{"n_layer": 10, "n_head": 7, "head_dim": 64, "d_mlp": 1792, "norm": "layernorm", "norm_eps": 1e-06, "positions": "rope", "attn_scale": 0.125, "init_std_qkv": 0.023, "init_std_o": 0.00515, "beta1": 0.95, "weight_decay": 0.039, "grad_clip": 1.0, "seq_len": 512, "z_loss": 1e-05}
Each number is 128 + 32 x the weight over the matrix's rms, rounded and kept within 0 to 255. Layers, rows and columns count from 0.

# layer 2 attention key, 448x448, rms 0.0566, rows 245-255, columns 392-447
[[157 151 155 183 150 148 101 193  85  86 155 135 129 169 157 173 166 107 127 119 154 130 106 105 138 126  66 136 161 124 104 185 120 154 116 103  86 145  98 109 128 120 119  78  63 154 137 108 167  89  94  79 112 159 160 101]
 [123  95  97  93  75 134 150  93  95  61 159  94 136 115 133  98 136 140 179 101 144 102 131 200 121 115 184  99 135 133 152  84 137 169  79 104 153 151  81  90 124  98 148 148  68 129 123 148 131 193 136  52 117 130 132  94]
 [118 135 129  85 150  93  94 135 148 121  66 180 104  96 130 101  87  89 121 129 111 135 189 199 102 157 158 129  47 133 157  99 161  81 119 141 152 106 126 188  78  28 109 112 154  91 147 147 129 158  86 167 128 115 114 143]
 [134 184 147 123 118  83 110 143 107  95 102  92 109 115 145 125 152 108 115  95  99 176 136 120 122 171 115 128 125 133 129 128 129 117 191 128 141 188 192 156  80 134 147 151 187 109 148 103 122 133 107 130 159 140 168  73]
 [ 54 144 101  90 147  80 158 172 121 132 132 129  95 153 106 132 104 113 155 105 128 146 141  88 132  69 119  80 202 163 162  91 131 112 145 181  81 105 111 138  86 155 128 125 103  75  81 103  88 155 125 127 181 136 138  60]
 [155 128 140 119 142 100 135  78  73 152 133 177  47 189 172  96 106 155 113 106 110  51 134 164 203 127 165 133 143 145 148  85 115 104 144 142 123 175 111 110 139 109 100 114 114 139 101 140  84 139 145 147 144 149 141 120]
 [132 138 160 178 142  76  54 144 122 110 204 130 163 129 139  71 128 153 140 103 109 137 126  96  97 128 176 152 151 101 132 119 157 119  85  94 177 142 131 114 187 188 144 119  47 152  86 136 185 122 117 135 132 161  82 167]
 [102  80 151 153 151 102 117 146 171 135 137 108  82 123 153 123 132 111 128 120  99 139  53 177 154 136 150  88 149  98  99 133 150 178  32 143 131 155 143 153 101 117 152 115 179 123 151 109 102 127 112 139 154 157 134  93]
 [109 143 158  98 182 130 122 126 164 218 110  86  88 159  48  65 136 169 150 138 157 124 115 121 122  81 199 148  99 153 141  73 164 122 131 136 115 134 134 114 186  89 153 127  73  85  84  95 111 191 130 183 124  97 114 133]
 [112 115 115  88 126 107 138 129 185 149 153 123 148 213  53 124 111 115  96 108  76 132  82  62 130 119  99  70  67 119 201 120 112 141 154 142 131  92 148 151 138  80 122 155  95 149 114  88 144  82 168 143 136 136 142 109]
 [114  26 115 154  83 144 138 146 139 137 149 116 121 154 137 151 127  97 118  71 173 101 200 129 146 147 109 112 117 113 117 125  85 121 165 143 136 137 130 132  62 128  97  89 124 140 167  98 125  95 113 143  77 212 183 143]]
# layer 2 attention query, 448x448, rms 0.0555, rows 246-255, columns 392-447
[[114  63 149 190 133 127 113 155 150 161 144 127 172 131 140 116 117 135 105 135 135 109 146 120  95  67 118 141  74 165 132 130  75 139 146 149 111 170 148 106 160  93 170 190 122 138 123  90 140 140 176  62  65  89 111 113]
 [102 172 172 135 126 156 109  85  99 158 174 120 103 246 171 200  90 118 173 175 180 117 131  79 111  42 124 146 203 144 114 156 135 115 136 172 147 157  93  99 127 141  85 103 105 133 107 105 136 116 144 128 130 131 199 159]
 [ 97 108 170 107 182 105 138 136 130 109 145 103 115  85 124 163 132  68 105 163 151 151 139  47 131 134  86  83  90 170 121 160  96  58 222 184 169 164 179 131 103 119  92 131 112 170 102 118 110 139 129 184 152 130  75  83]
 [ 99 120 158 183 165 136 109 175 154 107 118  96 143  92 160 141 120 134 126 139  76 112 134 108 133 152  70 161 150 165  62 164 113 146 131 106 151 145 142 166 137 200 101  70 173 157 192 169 116 156 120 117 115 169 114 243]
 [ 96  84 179 146  86 107 168  73 166  97  69 107  93 137 149  93  42 199 117 162 147  98 132  93 141 168 164 153 103 136 110 131 111 238 189  85 179  83 141 150 128 112 200 160  49  81 129 153 145 139 176 119  99  82 188 157]
 [178 146 131 104 104 142 128 119 123 120 177 108 114  99  89 106 105  82 123 113 103 152  75  90 158 109 111 121 212 111 104 160 128 111  98 128 224 151 136 159 113 150 192  83 162 109 203  94  50 143 131  99 147 135 151 114]
 [119 144 133  62  95  53 121 163 124 176  89 134 200  72 171 146 133 145 191 122  93  60 130 172 115 112 113 221  97 155 162 166 119 115 108 147 196 144 104 137 114 150 159 102 130 124  35 143 176 128 144 117 149 113 139  59]
 [ 63 147 125 118 126 138 110 121 163 132  94 101 119  95 132  87 205  91 178 121  94  94 133  84 119 112 149 104  84  73  67 126  89 122 109 125 109 126 153  73  85 119  96 162 159 140 164 172 186 142 111 122 161 120 118 121]
 [ 37 114 113 129 111  79 109 191 174 160 127 124 141 116  86 107 101  94 161 106 159  99 112  61 184  71 133  81 157 165 142  97 165  48 129  76 124 133 178 118 115 120 161  97 109 113 189  82 139 123  63 123 191 222 112 174]
 [115 132 137 155 159 126 132 110 151 112 135  54 119 122  58  98 107 183 118 126 143 134 152 112 125 144 109 117 135 150 136 104 132 109 163 135 122 121 197 162 143  69 130 126 173 176 125 126 123 156 173 127 160 148 111  63]]
# layer 2 attention value, 448x448, rms 0.0604, rows 192-209, columns 392-447
[[149 111  84  88  99 129 137 141 147  93 124  51  91 131 132 150  75 119 190  58  72 117 151 124 100 152 100 170 106 105 110 145 138 121 110 102 163 146 199 111 100  79 236 137  61 113 145 141 114 136 166  95 119 185 173 140]
 [121 140 128 156  96 127 127 111 107 123 157 153 125 133 131 126 112 123  91 107  72 125 162  90  44 130 140  80 179 136 136  65 146 156 146 103 110 136 132 181 144  81 108 110 157  58 126 177 107 189 123 131  62 115 119 150]
 [129  74 147 138  88 128 158 165 133 178 183 144 105 120 117 111 127  96 138 102 155 150 158 193 143 100 101 116 101  96  79 139 119 124 122 168 153 119 135 133 141  74 116 145 147 120 152 141 122 140 117  98 145 105 120 154]
 [108 206  69 114 173 105 144 135 110 166 141  84 159 183  73 143 166 203 112 111 116 119 134 131 101  44 108 169  84  85  69 152 172  98  99 137 118 154  47 147 113 115 127 112 115 135 166 116 152  60 145 170 145 138 152 128]
 [156 159 155 122 141 111 142 197 105 152 136 178 121 157 146 166 160 127  90 172 138  99 147 154 121 115 158 174 145 124 170 202 108 132 142 139 111 139 141 118 113 120 163  98 129 117  99  56 115 142 139 108 112 150 122 168]
 [143 140  67 121 145 136 132  92  94 115  91 158 112 168 147 120 145 146  88  77 126 172  71 103  74 164 113 154  90 191 143 158 171 119 103 162 176 146 194 134  89 126 114 118 145 118 110 152 127 111 104 145 126  84 105 127]
 [ 88  74 190 158 153 109 112 156 122 174 105 102 118 181 117 144 107  89 150 188 138 150 125 132 147 121 198 155 168 132 104 150  96  81 126 115 153 138 168  61 149  66 132 116 114 111 114 108 177 142 158  93 130 100  99 154]
 [143 112 118 130 130 101 150 209 111 102 129  70 149  81 114 171 104 158 115 152 155 126 188 139 113 108 168 151 183 140 124 163  79 134 153 164 138 117 113 137 151 141 124 103 109  94  75 135 172 195  86 150 173 127 143 106]
 [121 110 154 113 177 176 140 135 114  94 187 110 117 125 121 178 120  70 190 130 118  98 114  90  76 136 159  84 170 132 136 175 119  91 189 111 102 120 129 155 126 132 127  98 155 153  84 118 149 156 117 126 105 125  88 152]
 [195 157 152 164 113 113 129  94 145 169 121 130  91 186  62 109 118 164 129 131 112 140 144  91 115 125 151 156 181 130 104 112 158 106  84  93  97 134 105 117 109 108  99 106 129 143 194  79 140 102  72 137 139 168 100 136]
 [183 149 122 102  92 122 156 176  94 113 159 125 122 113 109 169 121 121 122 150 105  95 129 122  69 128 147  59  96 166  92 121 118 100  81 116 136  83 114 191 196 100 152 110  86  84 131  90 128 111  88 163 184  76  70 115]
 [100 133 137 175  90 130 159 120 128 147 159 106 144 116 110 123 154 164 156  88 101 154 138  39 105 104 130  69 123  96 143 133 168  88 123 117  89 159 162  93  92 171 128 155 107  99 146 160 107 122 136 129 149 158 154 113]
 [157 123  79 149 144 181 145 125 107 120 152  81 115 191 133  99  64 144  70 171 124 155  83 138 135 157  69  74 107 128 164  75 128 148 110 179 144 139 108 142 134  94 135  59 158 165 119 148 165 110  97 148 136 108 116 124]
 [137 166 106 184 118 106  88 137  59 112  98 162  87  86 174  86 152 121 103 143 123  61 119 182 126 153 152 146 113  59  73 109 152 108  91 144 114 131 150 127 167 117  51 144 128 101 125 137 134 156 132 125 138 165  62 114]
 [113 122 128 152 114 127 111 125 114 132 146 117  99 107 162 144 152 184 160 103  93 128 140  77 164 168 119  51 131 103 158 119 120 138 117 126 124 164 111 118 104 103 159  89 111 107 133 103 164  58 126 140 104 171 171  87]
 [124 129  95 111  98 130 155 100  87  85 139 106 170 165 128 149 124 155 143 141 118 111  43  96 115  82 154 110 130 108 134 118 103 150 105 121  98 139 107 101 160 125 138 116  99 175  90 144 183 118  75 129 135 188  93 153]
 [ 90 114 140  84 103 142 203 111 214 155 131 122 133 130 116 145 149 134 136 136 130  67 157 115  89 108  82 139 117 109 139 166  92 137 145  98 118  91 124 154 115 140 115 117 125 159 170  78 183 131 119 195 199  91 149 125]
 [113 138 192  70 121  96  92 163  79 111 127 131 111 155 177 170 160 137 129 112  87 120 115 104 101  60 146 156 164 157 150 113 116 176 125 143 130 121 114 114 153 170 149 176 143 107 184 120 159 162 147 125 133 176 114 127]]
# layer 2 attention output (transposed), 448x448, rms 0.0552, rows 192-208, columns 392-447
[[190  79 168  94  96  75 106 110 185 138 148  98 142 105 120 106 131 131 127  73 169 181 142 152 161 140 130 108 125  97  40 130 134 182 141 121 140 132 110 111 149 112 151 129 139 113  95 184 153  66 113 164 162 176 169 144]
 [110 122  73 126  93 159 146 216 114 143 103 144 133 117 162 151 109 124 105 126 122  85 151  99  91 167 145 105 104 123 184 122 140  94 142 169 164 144 131  80 164 135 136 115  89 139 117 142 127  87 127  87 188 116 110  64]
 [135 136 165 150 108 122 132  75 105 128  94 119 160 148 105 158 138 171  95 106  76  67 105 190 146 178 170 133 150 116 181 171 161 164 151 144  66  90 168 134 134  98 106 130 114 108 119 122 139  98 114 102 159 123 145  95]
 [149 126 172  97 202 113 179 163 146  62  93 122 119 106  98 139 101 145 149 120 109 113 143 136 109 182 144 123 160  95 143 166 154 124  93 148 161  95 133 161  98 134 161 126 124 109 109 143 161 117 135 123 105 145 134 125]
 [132 127 122 184 149 140  94  85 118  67 142 155 159 159 183 102 118 154 166 121  79 138 109 102 137  88  86 123  98 123 174  90 112 147 117  79 155 116  78 205 127 138 133 126  98 147 119 113 149 145 105 142 155 109  78 134]
 [120 105 115 175  92 144 148 157  78 177  76 128  85 112 137 116 137 110 143 145 137  97  64 136 121 126 169 132 119 106  71 156 119  93 119 139 106 113 117 155 114 166 118 122 204 149 177 165 168 130 121 112  96 131 142 143]
 [109 105 151 126 122 141  84 138 133 113 164 154 181 147 159 112 127 171 132 108 164 175 126  77  86 153  52 126 157 169 131  87  87 160 147 104 137 153 143 181 123 144 172 215 118 104 164 100 150 125 110 171 150 133 100  96]
 [ 88 185 149 180 119 114  61  82 163 146 167 120 148 123 134 112 165 134 149 126 118 154 137  87 102 148 149 142 102 134 166 122 128 124  63 109 150 115  89 137 136 195 174  92  84  93  88 129 117 100 184 145 159 150  90 115]
 [174 146 109 142  93 185 110  82  90 216 131 146 114 130 138  98 133 185 121  81 180 140 121 115 120 143 142 151 152 142 169  97 120 109 128 106  82 165 131 157 108 141 106 134  92 136 124 133 201 122 141 105 160 173 120 131]
 [137 146 113  52 115 154 136 145 139 123 141 107  89 154 188 101 113 122 111 153 100 149  45  98 136 129  95 156 183 116 136 122 104 101 189 118 119 109 170  77 132 179 170  85 143  97 143 136 146 148 120 109 137 163 130 166]
 [107 126  98  75  98 134  98 157  84 139 121 102 150 140 152 122 144 123 134 112 108 139 107 140 147 135 123 209  94 164 148 186 112  84 127 135  84 108 139  71 115 121  67 103  93 119 148 102 193 140  95  82 139  87  98 133]
 [133 144 109  93 129 129 108  81 118 114 131  66 141  78 133 121 132 104 153 153  80 193 129 117 151 154 168 114 139 147 160 142 138 130 129 123 114 117 161  73 124 123  78 117  89 114 180 139 134 195 134 102 159  85  88 163]
 [133 175  89 160 123 103 112 169  79 129  83 129  88 126 130  81  69 134 165 153 128 114  99  95  99 113 154 107 144 105  84  93 133 139 100 126  90 107 137 143 139 145  85 192 105 108  97 145 102  77 132 107 125 183 162 115]
 [109  89 101 180  98 113  31 150 155 119 133 121 155 106 115 134  53 103 113 136 119 139 103 102  84 125 132 103 151 101 150 151 120 158 119 131 150  87 130 152 161 133 130  65 124 103 105 144 143 101 147 106 137 160 154 162]
 [ 95  93 139 106 107 169 124  69 159 123  65  90 120 139 132 150  94  89 142 112 149  95 208 105 130 196  71 113 180 149 128 121 104 116 167 137 136 100 110 167 141 181 144 179 160 135  90 103 150 178 141  82 211 180 107 117]
 [163 193 153 168  89 164 174 131  87 126  56 151  91 141 158  88 141 150 121 144  95  99 147 112 104 211 144 130  96 157  96  97  76 124 161 106 178 188 173 140 171 128 150 189  91 112  80 133 135 136 132 143  93 125 131 168]
 [ 84  95  70 155 167 144 153  88 107 144 108 168  80 111 116 148  96 149 173 129  66 105 121 142  83  89 182 118 143 117 155 138 109  84 150 114  86 179 131 132 161 110 104  91  66  79  99 110 110 167 112 124 159 113 149 128]]